config.yaml
n_head: 2
head_dim: 64
qk_norm: false
Each number is 128 + 32 x the weight over its row's rms, rounded and kept within 0 to 255. Layers, rows and columns count from 0. Numbers have three digits each. The size before them is the row's rms in percent of the matrix's.

# layer 18 MLP down (transposed), 320x128, rms 0.179, rows 173-244, columns 0-63
100:164106107131070171083081127137114096050139104151103068145107171081145136111059105062188149156107129120136134106102143173083131152107183109179091138146142170132078076162097156071144140108104107
097:138145136211108106060142080151114152112081116169100145127107142134104109120104078179148108165152165139120107139175169142098126143128158125117131151097148159085124088133184163135128145109129112
101:164180176147077119156164091131106208097116136155168157115093147115158136192185141196171131146097159203113130195102071056087144115148130091079141141133162146104099145126137093145157065167123121
100:131161105132129122085121111151107113157120136188147114171132127131167153075118141113081145149062165148158149125150059104165143146120162102175096105126138086083151106161115094096102142095090129
100:118094150136122112139143165107208115122120163152104164104140082081073107180115112105141185145104148134113095114112057146133143176102146075057056109183111124101113094094048179105125144125145068
100:083080162057103191148135158139190150114106074127114105154184146128134132171163119057118097156130144185121137117163077168168143158145182167115098160177086090101069101159135085129170149081125111
095:104177167105115177169119065161160131130142141115155105174119113100111157130117106145145145113124168143168117046072084112092168141138145141184089157149133077133092178148078168157186105187173114
100:169084073052158078121150151114103091158167104138083130137156096104157087091170113102135126143146100097178119131155175116118179199112178160138129144165096091144153163134119183127144132122103157
101:158099150147112084028103117157120084112100082105129105076143087089133103114142134153073148116136130170180102151172133135115096144185169158146099137097088154161192096137156106086148137112104137
100:153094157164108134065111115087203163123121106140112125098098148172160172152095085167150061100108140100071187120105095098175097157138124060132098173102129144146109126145136112091148123140089081
103:158115112095107135087148202161115077148177113089103128104121125097159125131107117055178152193135126127097098116147130098104188161102167168104104158092121119153108156143118165141199098098152145
098:079167075192107109142110117119174067154188162183089094182156166119106075176075094105127134135152136127114138145104099193187163122113141143142139176134101106085089107102150093105175134113072129
107:072166107113098121122168159202137126141153164105140097080128085163196123110090157130149169083148129097113129151128060152177176086092170120159121134116080139163132046074125117107153098087117116
102:113149159169165117165189092117125161178114111142106075153106140164163199129149122174111144183108142134148122133131114125126089092147167092155078168136129237195108151067154104166121130127110108
096:150110103193147132157107122152061086135134169167169165162162202134129153082106103114112071118110135127142168106096128171125116112166100055130107140154165135123096144132114135165087088117078132
104:127161052122111121152116107151132157107176139121128122088139096175117153148158188112134114138065127130099142116156118066126127107132137171182077117118152188057163105123094102099147129178105068
098:174178124156189146163131078154108122132123139141116056144125103182111152185148219122094086160093146142146156121176156149159098134179096141107137115129104150157174101125076082153135141146123167
093:194150118149147075072119123085113122118175091046113189081133148106117153176110147145087069112137088109147165151150071145090140111152161082135080133136110136102160151149145161093131172133142151
102:127093135129105139166135101155189141145133094161149164143119128148179122168168124175098135139133111106158073217150165151118154103140118147142146182141130063104144192104094117156112125179067110
097:145144152099149088201116101159151131111123188052170125117129159075096119117127124147079161095105137105114137102134107100147156085147133177111120185167144107151171159090146183169149075118116144
101:152103124141161175183109126097199204179149133124120091113197103116103119080117108139105143144085183116055149116110091127058135043162115132092083113118131122159112118140139112118105131117110123
081:076118128151151163127133103157088088177167154116187118108137074102118050133150124115166057187083142101110131174115114137138122204079112127104081123128116111090089187158145152131164107116139106
095:177078074105140155170144150088141173088068128103126097113153137177114138073129135078125129076151103105154129149097144117117067128119124088159085148104132154108133134077136115119054150131128081
104:100186091092091129141167069164111094047126108136130208120116140105123142151115097094159143093160124086121140117169122135158111089149084096114083144135132165174158108157162135175129111096172134
098:101157106168119151134098161072134150078176108089061123084115129149116143098082113083167119086083123132146117179144130130101114111116133124120065190076175157110158139179149129121135118137085080
095:103137157176191155102154150130131141113197124143131157110083119082172070146089070131121121096151129153120115115135108140113161161106139136134118165139143124102165158116123107140056127194131119
100:093177169095115100152113123102170100064131161091146142123143127083149124069107126125115057131141078095148190137091167157075057096146159147148183108116078186135098140127150143165144149102084137
104:153171050107106148161082111126128110159176134151102157198152134124112117063092067060098174142142124088173137178125113087117102162125135159108158114124110172170119063155136127097089132105096092
099:163141201150122152121129116127102116111133129179084121128131090118094117190066182157138152145085135173158089101097125158164135133154072136145146151159113155129120115133125138123124104165148178
105:147130101181113084121100050147118168104116097098101148046129122153112172148154082090170102142095206140157156192145100097136156155125131134116116110141167153116194123184105147159148114136094144
104:109216165154130093189108129150070112107126134145147103123161112137121119149129125166188111110092170090120164116085132158164102113123144176104152080097160146114115141136064085113179123142173108
097:161134146081128081122084087087096120133169116074160129129131135156088131118135152116120147116177132161100121199164175102107139133124090166087129149162141199124155100185081202149138097128151150
095:149096082150134158171104145179110141148131131166102110094099148124080115090138150104139171167101127077128154105155151129110115129031177142076177183144157131106153101135034213149200142121114168
105:171141123042108104141136163108116134151106155090110101167094141111064118126135071103169129151124089141112190127133132131080160141173147080143085148138111124160116154091143077109162162163089138
108:194127113133140136161108165133169175101114124207095143146118098074104086111082096147108120114121147082132133126094166180089110136102076150154112059148115143073167149112161085116156082147165101
101:082099122117084098101156173110136142115102164082136174183078166139184052138125073097112099087163103074124151156146118127088146157132178143143157101138111143087107155123162113137154105156146085
090:144124117097155163195116181094113178145137143194082075069158148085115166123117138133121023135090215152153109115142129145125103101113104138096109098134075111113102128155149115078093105095159159
105:070156112174129175124112115087119147121096146155127122082155111095021103114165035132085117135144100121084134118147100137114140207098123091106121107127090126099125160139155132078087143149103151
102:136087138100124108125120164140135062162107195136162132155112198081160108106104125115167159159158096096164157096160089165158140159156104114187159078110121113167130152084093064197099163092129133
107:159144140151135102065177174151137146115155152103150074137107092125105113060088141147094157146165078113096147152142127137180144104093136192109143093134146132100144133128141119133155141146147108
101:146088112049138173113094124152081038089091092145154138072136079144131167169158128147044123081127056150099168093203157141162151112185080155110166130123128100201143124113127111157111174134077125
099:146035124076120106122146149155091145111099131112148078124112094169154129134114146130088146119189147145123146150115137140116136125138106127147112090125132212111113155096120111096144170179145108
095:091101110115176087169111152124071045132180157132132097145130121112183107123154095080146194100161115154140070108120135137119154130155094083099125133120178112090118147156108158155160151116148139
100:083150095108088046140118126143167128088158112150140132156119122123184127158097160068097158128131136085146104104058132104223180121150140150161177113141168127181125089183111150131145157127118178
091:156115129155119117121109124173163144081171117119115119118122088100168130147173157126126071100090138087084160081103088116137170115035142094139134158114104111146165178086124140119143133134125116
093:090200172114122124091182139145067154151131090097101080130114162189134096169090070185077128156126078138126124158089137123121120091163148147113156112116140117125165156141113153085113170059141134
106:140141092106144083122138179188133146108143139081089084098100175084143148048148145115104081152107127146088140100128117139092130176133132126160148080106131144114146110141145124057109157098161062
102:102080120096106086101158127187172146117110098137138172095142117099180089101143127151126083129132141142116163085155137155159116079106129124159164069165153117152063159153161082100173065089148184
097:170178163131083111164190131109107119213137124149130062122106087162172166098108140152145190075087167094154102115152140108113128109120133115159109126083109162118119155157125150174147127132103141
106:101104103203095105067157233077158094037139078099176144098144126134152169121080146122131137087124147106178118181112121128115106069130179127098102124078172071081146148166118143131081158107128105
099:139106121111077129085101207162131116138102114168100163138113097115122119109154115146129143158141162169135079105077143127095100088144172150112196151154091062144111167170150130119053118139141154
097:162128044087181101166098120141095113168191131127121080047125122076134079149088081182086155119142108134194120114132104100140118093150091051120076115157142187113119131090129122109122144104141109
100:100126056105111103123164150099165148164162133092129122091115143156116086049159170076074082153086101150135162086179164131169114136115160108090166114130107059099093124101156197132106143141109110
097:091158185131167137073105107097136171123144118136136113073109128148141148210124147099058090141147134141139097126127188171086111108138128096162155099147112073090106115167112159126100113113156113
096:101081097098141137108107099116129112075162111137110097130061132112145167098144080142116147186116085185119176119156126138126112094064174091148095132129179106071174096097146092152140118077133156
100:136145122146138142159113123175170148139121128129115120127126086162115144121083118112105133076104134101121120091111104122103125149069158167100197160025154101108170211118121158136129157112123164
100:152103163161170100175111116126129070165195099098118082135136102114119098131105085146077100089138113151146161189083161075148146139125194168158156100083190108084153089115102129144169146166140115
099:148099133125131177163148155142101214109149163108127155135116126148157112092107140089200094091146146148130137118154162139115124096101194135195154066138101069099107146129087134128178100107102128
100:142143134151128080133085126205094112085131144097187102151156095073158092126134125140138134123121187104107111155136119183134134136156142057182133124168127127122083134079183093072138156132114109
104:103161118167124137133192165110159072163109137121122144154168066201124141119194121149127124138137109111085127156188163123131103113147115148134078117137134082129133095171124143156143123072164098
099:139126138175101104149097145102106129125142147149179169129176114136114158127121174174076046109140119143102093153090135131121086107118130100127095140064201119121067112150066091125129130138076094
099:141087068141049144064130114132105142122151153096038135145106142151151129103119155108108169187162103161147140144141142094106092094128106117101191198113116103157129093103134179076129094160146171
096:115147080171094160149132120129082111139190135136166140097146104120082177129112077168083087074128055139111152138149120104170182124154095079087125121079112127134110152134168181119112114091098155
107:131139152151127109154126139129137183131115115142116119136165146024167124159117182143190161167130104048098079118159105096120151166142168135094101121114084205123137108093128135146101161074126118
106:126148088125095154130083144133169128061082100184134109101168117109141116113108164144109153131064100096130206108084138109128139090144089138146113114122122135156102134112132141137166117087125119
101:088153166141175149171150105181108114136092088095132130137190067128087139093174131151112102175084103138126120128137164185090163114125128180158143060105119140106098104049136124062138132149146095
107:115159147197127158126140082116113086163142116173123113120104115126164148088140112070218069161107130155101111119125167085179119193102079078133132096164154128170198088098078121127137166107129125
101:163117155125143085116180128147111163092199039126122163178160143140100148180142158137146198093142155103134101110119144049085148125107106152144087105148106109121119106165125172167130164104144193
104:090129049153122156107102145131144129086157084122141110119167094097156081071095156070116148119139103125193081089123179135131090143098152151167170127112175134121116138115147139072124099142155119
099:094114097110073106108151103130095129141165139166144190106113100107063097101091140064148094106143088088168094100108076158152144157108175141145122101114073138130137163124141104146121094135071111
102:123154127117168163113194122058126186148124148110164146120107153102125118170105137153156092136098105152120143181108114112126131098138205127121144142122124107170151122184122130147150086083126193
105:163090140140073091151147088186155164130116151081102115172087198114131181136155172235146151119099139161111114154182181158072137137141141123135129161072122128109152077100172132154208186167120133
# layer 18 MLP gate, 320x128, rms 0.164, rows 174-244, columns 0-63
107:143102203158146164187137101162124112111088111060173130101176115152090132123103055138113133120102115167144129134162110123140098079125120100174108109126138105113120099168151151122162095087186087
098:137149112121052116137153095130194157103121119102188078218106163142097148127128148134127106150099096087120161117125233135136098140109086123146132108130105115128125134180156114142208178151136190
099:127122134126159115148103055119146115087132150163151114091149107179114141111070126076125159152144077194116041169105102118137090096100126098103097096134121121110192053113149150113160137187119112
102:105140150150132170142168135112165113138084094131108103140138172146117083140100151090124107093134140124140158160082119118129140112111173101060117106155110176140183126152158159118176125134164172
096:168140143152146088126189120083078138161079159117172168124158166112114084130105138117137131144114144130167128131133207110149143125116129128071196152185127108121123145133175091170153078088105100
095:152142137096148109120140131078151128135154090184158154101114051086180103124082135153180140099133137100182186138144137104114055146147113149170113118085173104163140121102185071107172085118128189
093:112133128163093167137195095157170054165136139141145178118090124109143152133107162132085123147131094131091124104130093156145109089131159102118117122105060162108084099098103127099244109129111116
104:116067123122155168098161108131055111165117187096145153093174100142122149130146080196194056113147102131158103209134110139113086137140115113141163193141155087170147172091157111157090144106112134
099:062166172134072116134145119124122105063165098115090103060141037143113132152112146075135115139178138084112089103154140039164120128151130173110111163121104118174113106136122124090162100151136199
101:125121126125152147107078122114097133125131136101103104098146176126155046155150129094127151140170090143116054148155192148079090111087119156118105092071107109128115110128155094171167194099133220
097:110188127144158103151099129133085178146153105148139073105085089167078177125158080156199100060118158091134134140159050089130159123134148110143128183198127149170145126152107157168167154145113151
099:125182159179079106091181092150168107151094155139138172145184122128134173162067094103162109086142110164095116109096103131124130146163184110139078120131172109145119167086178141174170083068077112
109:127146061139204116113129126132156074210073068098123092157138165106133107138109145173126102137132181133108115119104115155122140127117135132187148060103121123140127110094148167166097113152192099
101:112195122134165106155109123109089132094194115124136124124070116078119073152096127125157062126134096159060187145148135148145142095156142038173151123147098120107146146137109164141120148117098146
095:080169139168119134157060117193080123157118107171125148170116174134125108142080083102096117144151169124166118152139108109128145162176154106113107099108179160154168140085139156088170155110108154
100:114069106178135130126098123120125134107137169068163126091134123128126146125133138112156119147125141205071087175123106097121094154172094139124099134145112145132175128129135050157102147054146123
093:081105054159120177074158175082114142157069100071092130146105150085141141200143131131130130080124116132102171114183100100114153117073133152109129188090184157154154082109120156161129155114074121
098:079122093145124101152098182166078164108137104150140133078120144141150148138139177181134120144040159057165064086168162130187175092166124160089137140158154149086160122086143151098126138111092069
094:127090082170116099077111148147164156163137073118148165096136148126036123109104158097169148143141148049114085126135114093138178126087099166107159081132150177102150145205170097132149144149172150
102:140104058114163151133122137133147170147081136138109156158091112087159158109153173150135131140146154125130172175054125115110133169163142178107151087073131104146170075124114221151086096112114073
093:090126131116132071170128064157175123129111158156042133046081102128160156062128119113157141186159131134181108093109115073151160132109147117189135151144086119094103153103077136160131090106120136
094:160145124104088114133136089109122111136145146101173174103095131124141152172129101117175080128126114190156198157160135086180106138159156177153182101141144133153116154185178102123117071172131124
104:111162088088137123098158096139099069187104167118135155116120170137142173161103147147117150078086116133148140135105122132119107110076181121078172118172158038117107120139128182148130093219065151
099:152127183120068141131146105169090122138111155078098137167107134164141141060090086096086083137090114114139136077151105087168136186144120149116119173088098158160154131103088104112065142055105150
110:158129154090095123139206105039161131151153122178146178133144113121127100117061132168131056116133131177156140157101136156145151158170128166144081111151146142157161106132131120054097128138097158
097:180172105153111144115108086130105163146110101153157102169111120170081130091132206099158153117072140143133155080097082177154147152167160089140127111165156107147167121156155090155206099159116115
100:079159109165113096163146082102096122160117142091143118129093111115108115150110115114177188101114143151069122155157154085139146134157090092136128103165131165151166177099137085133098144060107171
097:163133092161093131154090092142149096159112085095044121081148155133134118085114134151084142138151148125186126124137157127131165138170196076117153077107121100130107107054160141104093164094128112
103:126153146130124130078138159119106128107101159120166105103116170124115131109181134157152089124129087137151081099086163096184087099132155146142097103147151194099201125148131105063161149189053120
096:101090113210146074114158109156117109160134168169143122195072084156113136093102131121173129121000140122151113081116148025088138154127165173131079117088176138122163126118132132136112109123084117
098:106126182178099171076132144120103111135081112091130114107084123122074106126143162086136140126032083064099150110114120103141068103127150130162177205106101144126223162166147130129131134154151126
099:131139114054116189102145144102131108124126102134115161093122108128181173124132128162114107126179164122113114065103101155109138122125156114126140102081143112067155160132198111128129176140085174
105:146107115141146131134145037123150070108122067116162133136146144105114135099089151131088169175086180132058139130128070126107138152102224138087129148149120127072175139095144110125149117135143137
105:153208132148116067140091098096102150088149090112140182147157108186129115138092122121077061108092146091147092108121141092130123146168185132137108103135168135122153197063129112180156118159173156
098:133112133140114127158203127090081072160122122101188076097084092149186119127125121111161158202117141050118132101125151095143129128151153099146147087136143096164093191112109142163123099075143112
103:157111123127122118154098112170149150099147187140122110186130116151129089134102150143125143181131103100143110147168178098145110152096089150118138114097118142131165142157170106105127135135138166
107:135140142143159059147108139194099123080111128134169101111105158109124144147136106130097093133173101081126118131112140141114160152101181194117162103080090079118144152201175173070156088129059160
098:176130115132113123141084130072097097181172059108119185103089110120138134129111193066164103149187155082125124136150141127085168145099124162051064139120175124135099177115177136118149088130095054
102:090170151150113080082139160100086125091174124094132100106144152123129123121044146136197024152152143085138141101153195118095199136138134132087128094138152068162141164125103147143116121172147138
108:151117110176047093155125106124080107088117089056129132140105120130103146185179144121089121114109134112182088132124149147173151162090115147147131100154148106136153161151170132045164145159173136
104:167086146183122098129118144175157131186191058078141165122158114096151136117120121126096090157124148130090133191106165137134110100114126132109149149128169093154134185101135111132125163116087083
101:144094150145139122129155133164075173175094148200169157188106107167122128166144091160139085167116123093069148137135162098138101151188113102087132130092119150101122136071169100135103140111188168
105:126096124155103150128111088061196063099156119121104075146124103095080166096114161147147083118124177106157099143091095085168143081104149103083090065159110122105113111181114170099073148134126161
092:133118125116090073147086145122085152123138134117131173119113106171104097146115169157132122095183157093105174191097076142157124110185149124094128111170092137128134055137170130095178143100151112
108:047075105096129123101123116151118147146148110136173150184121117121156152164095142163175075125122137124157150081110078079110148114109070175177108134075071087107153149083187148074114128094170132
103:133143138106199092100099137177136133074114087146125072114098125145150132180101039133143177056089148147114158139156128142117158130142162155106150098125106130112107098192101065160156106104075119
103:116117122176091148140167149151158089164138130111126106169112136083119128118129097146133176188111156132134158109122131117149091175131097076125100103096114113108176158133166116098109159112138076
097:141136130152141145148136138104170129160087137133158068138129074077082127111113207113169068141099115142133187111136134109073150107126120096145111147157162079074113151137128098118130100123127086
094:148096072157201129075113200162163057134163127087097121100070182106088112120151088108130109038085155105125106169125161167139101123157155100147129148126091087171171099147106140117151145063103147
104:081149123154114122229066158101147136107124132116129162165133115112161153143145130114092106132139089053179094129129116170198162105156118108078103098188155097168151116099143121153105102137132180
109:176195180147136154153119149096150105103132085128088200134118194094100147144100099112161134100079163141166167132156156097158080093140173084192093144162151151156140117143173089096122158115140139
104:142084169126126187112130149144108138154115113141134103142095127098157102206117117130077176124180114091124108109078148092132213115209094119116141100152113090176146149123128111137120134195135069
098:120072111129126088097136143133127169159145136155095183126148134114067093133116084182162189158135101138135172106112111115141089172133140165096088183130146120112172108139146136087130070145105118
099:128078087145136105137141062146132175130116130133151143074087096171164144143154104113144085122103158113109113135149141156174092139139164115090118162123108124129146095162137076144125100152184151
102:091119191134139131179112140045145110130103119105116184114174156125161110127113099154124114156115138085211116112117192134137141132120142109157186157159150102169148156138162154133159137154123093
097:103156112076164186136097150084157090182098124067102104136107112154096143120141088180159180181139146162061128110170127144074199144105122157114089144107095098163128157123100144130065161124131125
095:130167200170109140142100103143127071132115135080132174085127114120128113139193098124174086133120121117143080126129119135095112063141122179142140082088107131132094117129185068147057137062133065
104:133132125137088046166150151098100188078112162139155117115087132103077138102126088124122126060163158098089137148122120094144113115139097154171100128105102140102163111112129139155165125127105134
106:050171128170171149121153131125157174143129130101158141140152166108111127090083117032142137171155172121086085116077105145098176112088139141073115150127101122157090117099205144186095112107113127
095:141153069144149132102115164123083068174127079123155208164156156119095077151119138080053117149191108140136195109051107172125109122091145125160085079161145081168104148118175122062120095102132124
094:118091116108149115142127078164141110157180125157182144100141085106118088119121123104131136091140132163145098215154103132156136153164090182109154115119170132176125122129094116132105173049118143
096:140126100139147113158138138140050134116135088125164141189175146142100161150151153129120080171101127155151047097125164089130127135122155136131118135154123093112158145113079129120131146123083103
103:124119073148110096093175106114077067098156094050117133101074132130123124131125143125126174143169137138068105129138150123189064081191156162133153037116094148128209142097138149169148154162156138
105:154082151152134091151160048141137160129142109075139102136064107107134159155156169093132136110105170105103147125219156084144118161092176141094092127129151064130117130120137113113084116076149162
100:123125140117154106142132162137154138102136125130166108132107137136208159135125085138139143073142070092163152048101099104137112137126088169187143124095134128115112136133138153110147131108115176
096:111141128145120085178175146117098085173151143106114193141138148121105055133072164143156181113075108107063142129156160082159184151097153182108074101186128123077145081143141108151082110082112157
091:139055151162119117108117096142093129107111144137096135055132081106086127094108080177078117118073155146127080112085172150103154099166141146141080183229124103169177164161139071122116104084124179
097:124121122101147156166147155196167087124138144143125140137081147204160143107108160117137145142129099074128088135192170118142085152081181149154139086173113144057137154062085157127168162103156079
100:150107106118138154172105100130143147148096118102186123158111191138088095095202148088108109127055114129060206100139172099100133192125126147147120112190108150125107146109088143159148097157177083
101:072146113155105130107122120137106094164066137105113110096108140111078035154138144189098117135110143123180101121138133139131063079124107156133150158127153099166159157166168141142156161132218140
105:102077091127100132161099179103109159151136189163179106063140100080136100179092161174129126162145143100112180125090122106164140134080102144120073171149125183120200147160167149097084129093124155
# layer 18 MLP up, 320x128, rms 0.158, rows 174-244, columns 0-63
101:121133151137136124103091155090123144167137105122177159100145101096179152193100120141112065119163176112137130076150121115108196124071102097178079124135188103101192151193148120124125133084138093
098:082106175154153075129105117125113145114139153115101121141168146101063125095104135081195140114192117162146153079134194160175163102115126151107108145127045083182124149137116087131135164178165167
101:135110096092131118161125096105163164078124127097180146087112119104116113155205090062133185091132137128107093134127167145202113125149116139112117131176118155194141152124117159138106035156104090
099:112123135162145121130206169148064133166134129097190091144171123131095126149130127079176118127107154131129157153156124130076107058110062133150105095104125096105193107111140117121113116149128081
098:158108105136062135067113116082061131061177179123129178117107114145104137069133128126128104152200154131134106099113134097120155139145110152104068035069101101083112100108164156140125086143159150
096:108143147147174113098191128123107125074074154146134090146156099183136104149108124087077110149108096102103083190103092107131127123160095072130159088149141093105115091081163105150224076132129156
098:139110102137134136156147094091125107140147185116126079126122151149170113142148075140174150148149121077204067152154155108187132131120165081157129091112126129124123138099154117138147083138137116
102:110153127165142105139144096154104095062142131212100092158100146107113088124192126126061107178104130136110108142147122148054128124090124107089125113135121111135145172156100070129148137131112164
103:175113166152135177188087081142115103114110141117113130135078173116073169138173113133136137123141136114172099141105089100111109118113189094059140162106137123162136092074132111137170138196122128
104:127085110117113066102076051140134142099172135137127057144108214159035132127144129111131121156131141050094096173123122139139099188143120098113137178137102101104138168113088152062156169190092139
093:142173072074151103109102170109174173094076112099112148147149159079081030139137131058162103152157143146137173156088153135136102120116090108123196100118112148140124171122135102153139049124123122
102:169140117173196118106135071132112087083105133068108101133122106127149155144067139156131083110075174173105122135154146150066138120168141176102067100123147090205104068174142135115161131141155095
106:146079166160184141091157078141162116124118194097069041098119139123103169151091132097165109131134110107112123122095125142149157134165094149174173183188107104101084097162083135152115105105114121
101:161141133146146121103176093104148125183099070110116150140110181099107139131135040146149163190192186052139137156049122146153200103132109076083153092135144153138063125101087148081157130139160151
098:193177100107144074137101114149077131159132090129197141179139126081120123144127123137170078121131144103130170141182142200111118080135135064161128107137125077077151137150128098106088152082126137
097:101109071146145164147139116116090072108188141152148145128138124120122143095147079082101138109139111115115027160147055178127163125134140142128141095113150092126098091135091123118090109098148124
086:113145127113056100106180127118105152171146087182113148092122123154147116110107145097088157148159143125157121156178156088130134138094107081146139079142084151124143106115112091166090150140159077
099:180106162155068114157084129093147086096160100143152063124116096105118059177096115097119130125111108151155145117150141067110179138170073054123115112050104178138078085165120165115107157099091124
092:137231139139114153109146137082135148095123138150041188116133131116142151092124120108201127189124143152148085143091102128136119126157110189140148107144125168173097179159122084087115170121112085
103:116135183165106176149119148116148101104171138068118135156126135158160152083146158122088075106159176102133129186170160157133134189143053147124100099175105097120092106178146073143107110146141123
086:095098104116146108127127140127204142118124131121093095109149136144144146114098120151159117102175112089132062156143159083140175072137112149151152153156139073130118156150105159194163105139081113
097:105138081179191076109127153125112147085130107121167091122137133146107065131086132034124174125118070058143121121127115138132135137172129016142157116113106151057169130147122119078110123104100142
103:118113137101144105112060105130103084149086107163089170139178158129140157066107181162110128161134109134123072073125083095102122147096097136111127100163097141142145076137115137117117040156089174
099:095133118119085092164144112081214084122156161142127155156166152118124114088124120125112138114131088150144168122111146076172079163126158142181082150148049173159105121123093098194126148152139137
101:177170151100069109115065176158177150106126172152154188116158140165104154133073102092083144168177140142139110134088099153126190093109114146172172215091156120162108135124143085131163083117179098
100:204165087148121116134103114114075074157123038105139160129089130116116130070130122168147075160098174201120156127132156140100110144147123096152175123128157146101135126140144142097167088141167110
101:191117094204068078149171113138162142133098130221102170089087168144151092126096101126183110089156159192095143119186169104095115164085102129104133138152139170132150122140131126087147094096151145
099:156145102163132110113105115179117128102051068072145131106159105094133073135140142107061103182100159175167150169136083163126144152133161115151113106117064145173151106162197136185162095098145101
104:117059048208161132151063110109191117088144136062103105071107168142137100076126128173085117130116131084116123129119174108157097124173131166132133120158124093135131118122042162088102112117120061
100:107078042126082114103137128085121108097133100124105109165142216144116103087124167130118114165137102083137087153060116129135134173145147131144101120162138061158147189122132114178046150052072138
099:121126156132078150172131063072118124116164123153139141110076126147132108134111122122193164137159063244161103116104106166120098140074191108149158125127143096100185105143131186123135145155108121
105:108182147206146132148110101075089115138149169086094164175164109120153174122125170120160136125103146068146148150092166090132088108108128112154159117087077081104116132122120104093189084100145109
106:141122107160160081104107100093133148088208124131147100123146098135107165101144119090119121098102187124125120135142077159138159151115075131143117100155157138139074124089172136139107147069079102
106:124144135138161127105112126146142104107199107121179096146091097060155150112155136073082109134169090120145108123111190139137181117083130132124095148119084097146085165080119068087130160128099184
103:090103162168141110168115106127111136144047111145150086147087152160122117098159123132136076158122169127170201153196154145139225105101164085166097110148064102100158149123120179114114112133193146
097:166147131159107132117095133148108139116193120108139173107152143149161117147102133087152154124138146046151127181125155172141124187121102185100146178081106120113155153181126127147148151152142172
108:104142178120136132120114094148149064096136099135081152152162148126152126182175166103170095177162136067176130178115067116159147087147180083208112134122180169166134137123076120101090084176154121
102:150145108040166146131165073149123158138176136166058112101170126126074142116159174140139067129123091130161129165085149098148101151118082149162145138119133087108178131114175136163163120117101090
105:118109137170091125156169068146114108157135159122123146174167126121186121100144117104106141094178146128118129122125130133106128143147136161110073117150105144152062137084125112167137096061051156
106:095149105144122119072163117084149102203109202134135092095131107088135088121142105121159156150105200145196150097186157144128074148180157070131166117065114154198125076077165119122085117098135114
100:093122152127136130080146130152199137112117092054067163128046130123160118139080146110158117175162099141153152134083122079117148146062077157137066151113135123103175105141149157119107087166153116
096:119129089034171153151130096143089143037142109116123103135209082120199143128159168139102101141119142151162099100108170123130104071133148082075152069149132108108144139157110091164066125139146119
102:137081086131074080141153104098117087068108164101133092124149168161162095128122076134078170155200136136139146122124113167153136088196074104138193102108143128168124144090101145089156079095108101
091:086137145095122124192141155103064137119103147188117141163102102074102126053125127131143120107110123141162107097108132152147075168145066118136090167139121120181159079118143160101128110151148118
100:109205142121083106180131175142110140128128150121176164114133156101081172135094160130119096117129133097125111121115167085123187069162128089169083108146110114060089185149062095172102086150171141
102:130167103118103118157121161176062127138153114117155143140128074140160134150059111112132127100077110114116123063139116086100140100175085094145099108126123148132128096123127136101160121128187156
101:138147074153135185116100132169136077145159132133061165192085108091127105125174089132107097108085083079132085170117138167132077121125138165145104122088130136083143171121100126097125129188143123
100:060132097146129116101093144198200104142156158137087110163158183146139069114114142127104139124079143056201131113159193167118114082092102112082156107146125136114164114116188157122163126103094099
100:057141129109160118112131108112122136179097117129096087138154068184191113073108112147146145144134112135159089163085125092162094106056159126138141068157110120103126130113142181086070147150136169
103:116129069132100129089117122130121108103178177213093103136156144135081103103133149076097140078100153099075167125160117086086193140169139169147155115149114130089160171131120075123116139172111139
108:150101169029158090116139126084115149135107094101162130107154106199115104167091120142089138132100118105218148132147083137152157104102127169127133067150126125118112111088092114138114118154141170
105:078106142152039164117114080119100052033157114118118119092164150049108132153110119151152148106166197142162150095104125156121160119133170096161098117132132177182130158177103160150105120139172131
101:122162163145138105095113146115147126152103155159187092133133202130187131089074150146131175130150144144141096136135112140039161141116088123125146085103136172128138124117176073115137158148104140
096:103118116118117174085084127066198088079176182160131147158120130048113103086101119115106138098105120094142122099144146109113131156095091139160154160084112117117103116111107137124171136084139085
105:123129169121167120202117172142142233157154108148064115149127053126167099133095110090119211135121140125148188149155064166159151121117108185133120014170147135148132128161148121132087103146157096
105:115167081203120115095130141204086133100175121070079088123109152080120104170120117117158082081166102164151084166116113144171168139163132126115170154090131154091104133144114150111124148103131125
102:150143177152137156108131117092125109110087011105119101174073108170111116123130137109092136095090143088152103127155159124028101106148143145168118087145096013148164177201152118140121103098130113
102:157111095166101093086148075040155110196098097144139166125089131102093149140162163131101173121127137102120128144136156122082125117086090088086199148106110148180189115114121110129130102133089079
106:087171100140147091104131108106133141158090075135144142112102105119172136135124079150108116155100046152062131142168179113132131165119116099100121106126180070126112136150166168150178201138092135
099:124099115079142153132108108119122139074061138128114124150092064122155129172102079148190109099143127113143086186154129136143124119202120169147150113170109167091155105159111192178117194126107154
107:159147060184112184158168112119105152126133173101165075073153116104106097178133135147088097123150081151111168159150124096087146107133149167121091125112132149087146164138128093148038151099121113
096:152119123123122126209095143063129080095101101108131146129066131090120114126098219155115153145117174135107094115107160110117145103164163140133102149093099109123179134153117176096169155127130186
102:152146148140113137143144103150073061063131138115127130099140130168156097056085106101172155085124151145105150194152095166130098090135128103074106115123165144153170165188210156151093125148100120
105:184083131122149139125149130169179075162125083086078110147199103150142093115144112109141182169108077101095174130160095088090155104178131168187092169125106104082132097186123105108090146138114107
104:126098120140115114171131174146105151154134137072155125149165168164105182160132101074130075144127128100150162130153160101081161115129122169111095159112174149112115097106092189075130140108145088
101:116159109122120135098119118115083154110122134081138099121139135100163150137110089119154102114124133103136117111129140168127096148175126120176108150000098132101146106170119189138168095168100198
100:144185155124099090112109098092140175095140176140120139092159168145132128127094130169181142140123073182147151116127123095107141097198143105129124111149106171085208121107099076119183171128138155
102:163123152091182153169185118137164089141096180114153142069136117078138117138148169157159125072158113104156143201062112171146115141108146083143171130149159120064097132143166141158110115110119063
101:120182177156134139112118129154074178175153095084112116132121114151089122149079112134098109089081145158091123136152138201163089044163117139122153101125106140135122155143085128182054151188115145
100:092056148050153138144098184128097113158120082154161125099213073150126115122151180096067150138126108068126104144117138183151123173136114109184125068109136166070110085054139132119111120207114104
103:089160111150138186135168142126173134081106169140114101113128133154050087114150106125122104202078124167052151125161121186119114115114121139094118111121114125081149164115108105120128190080074103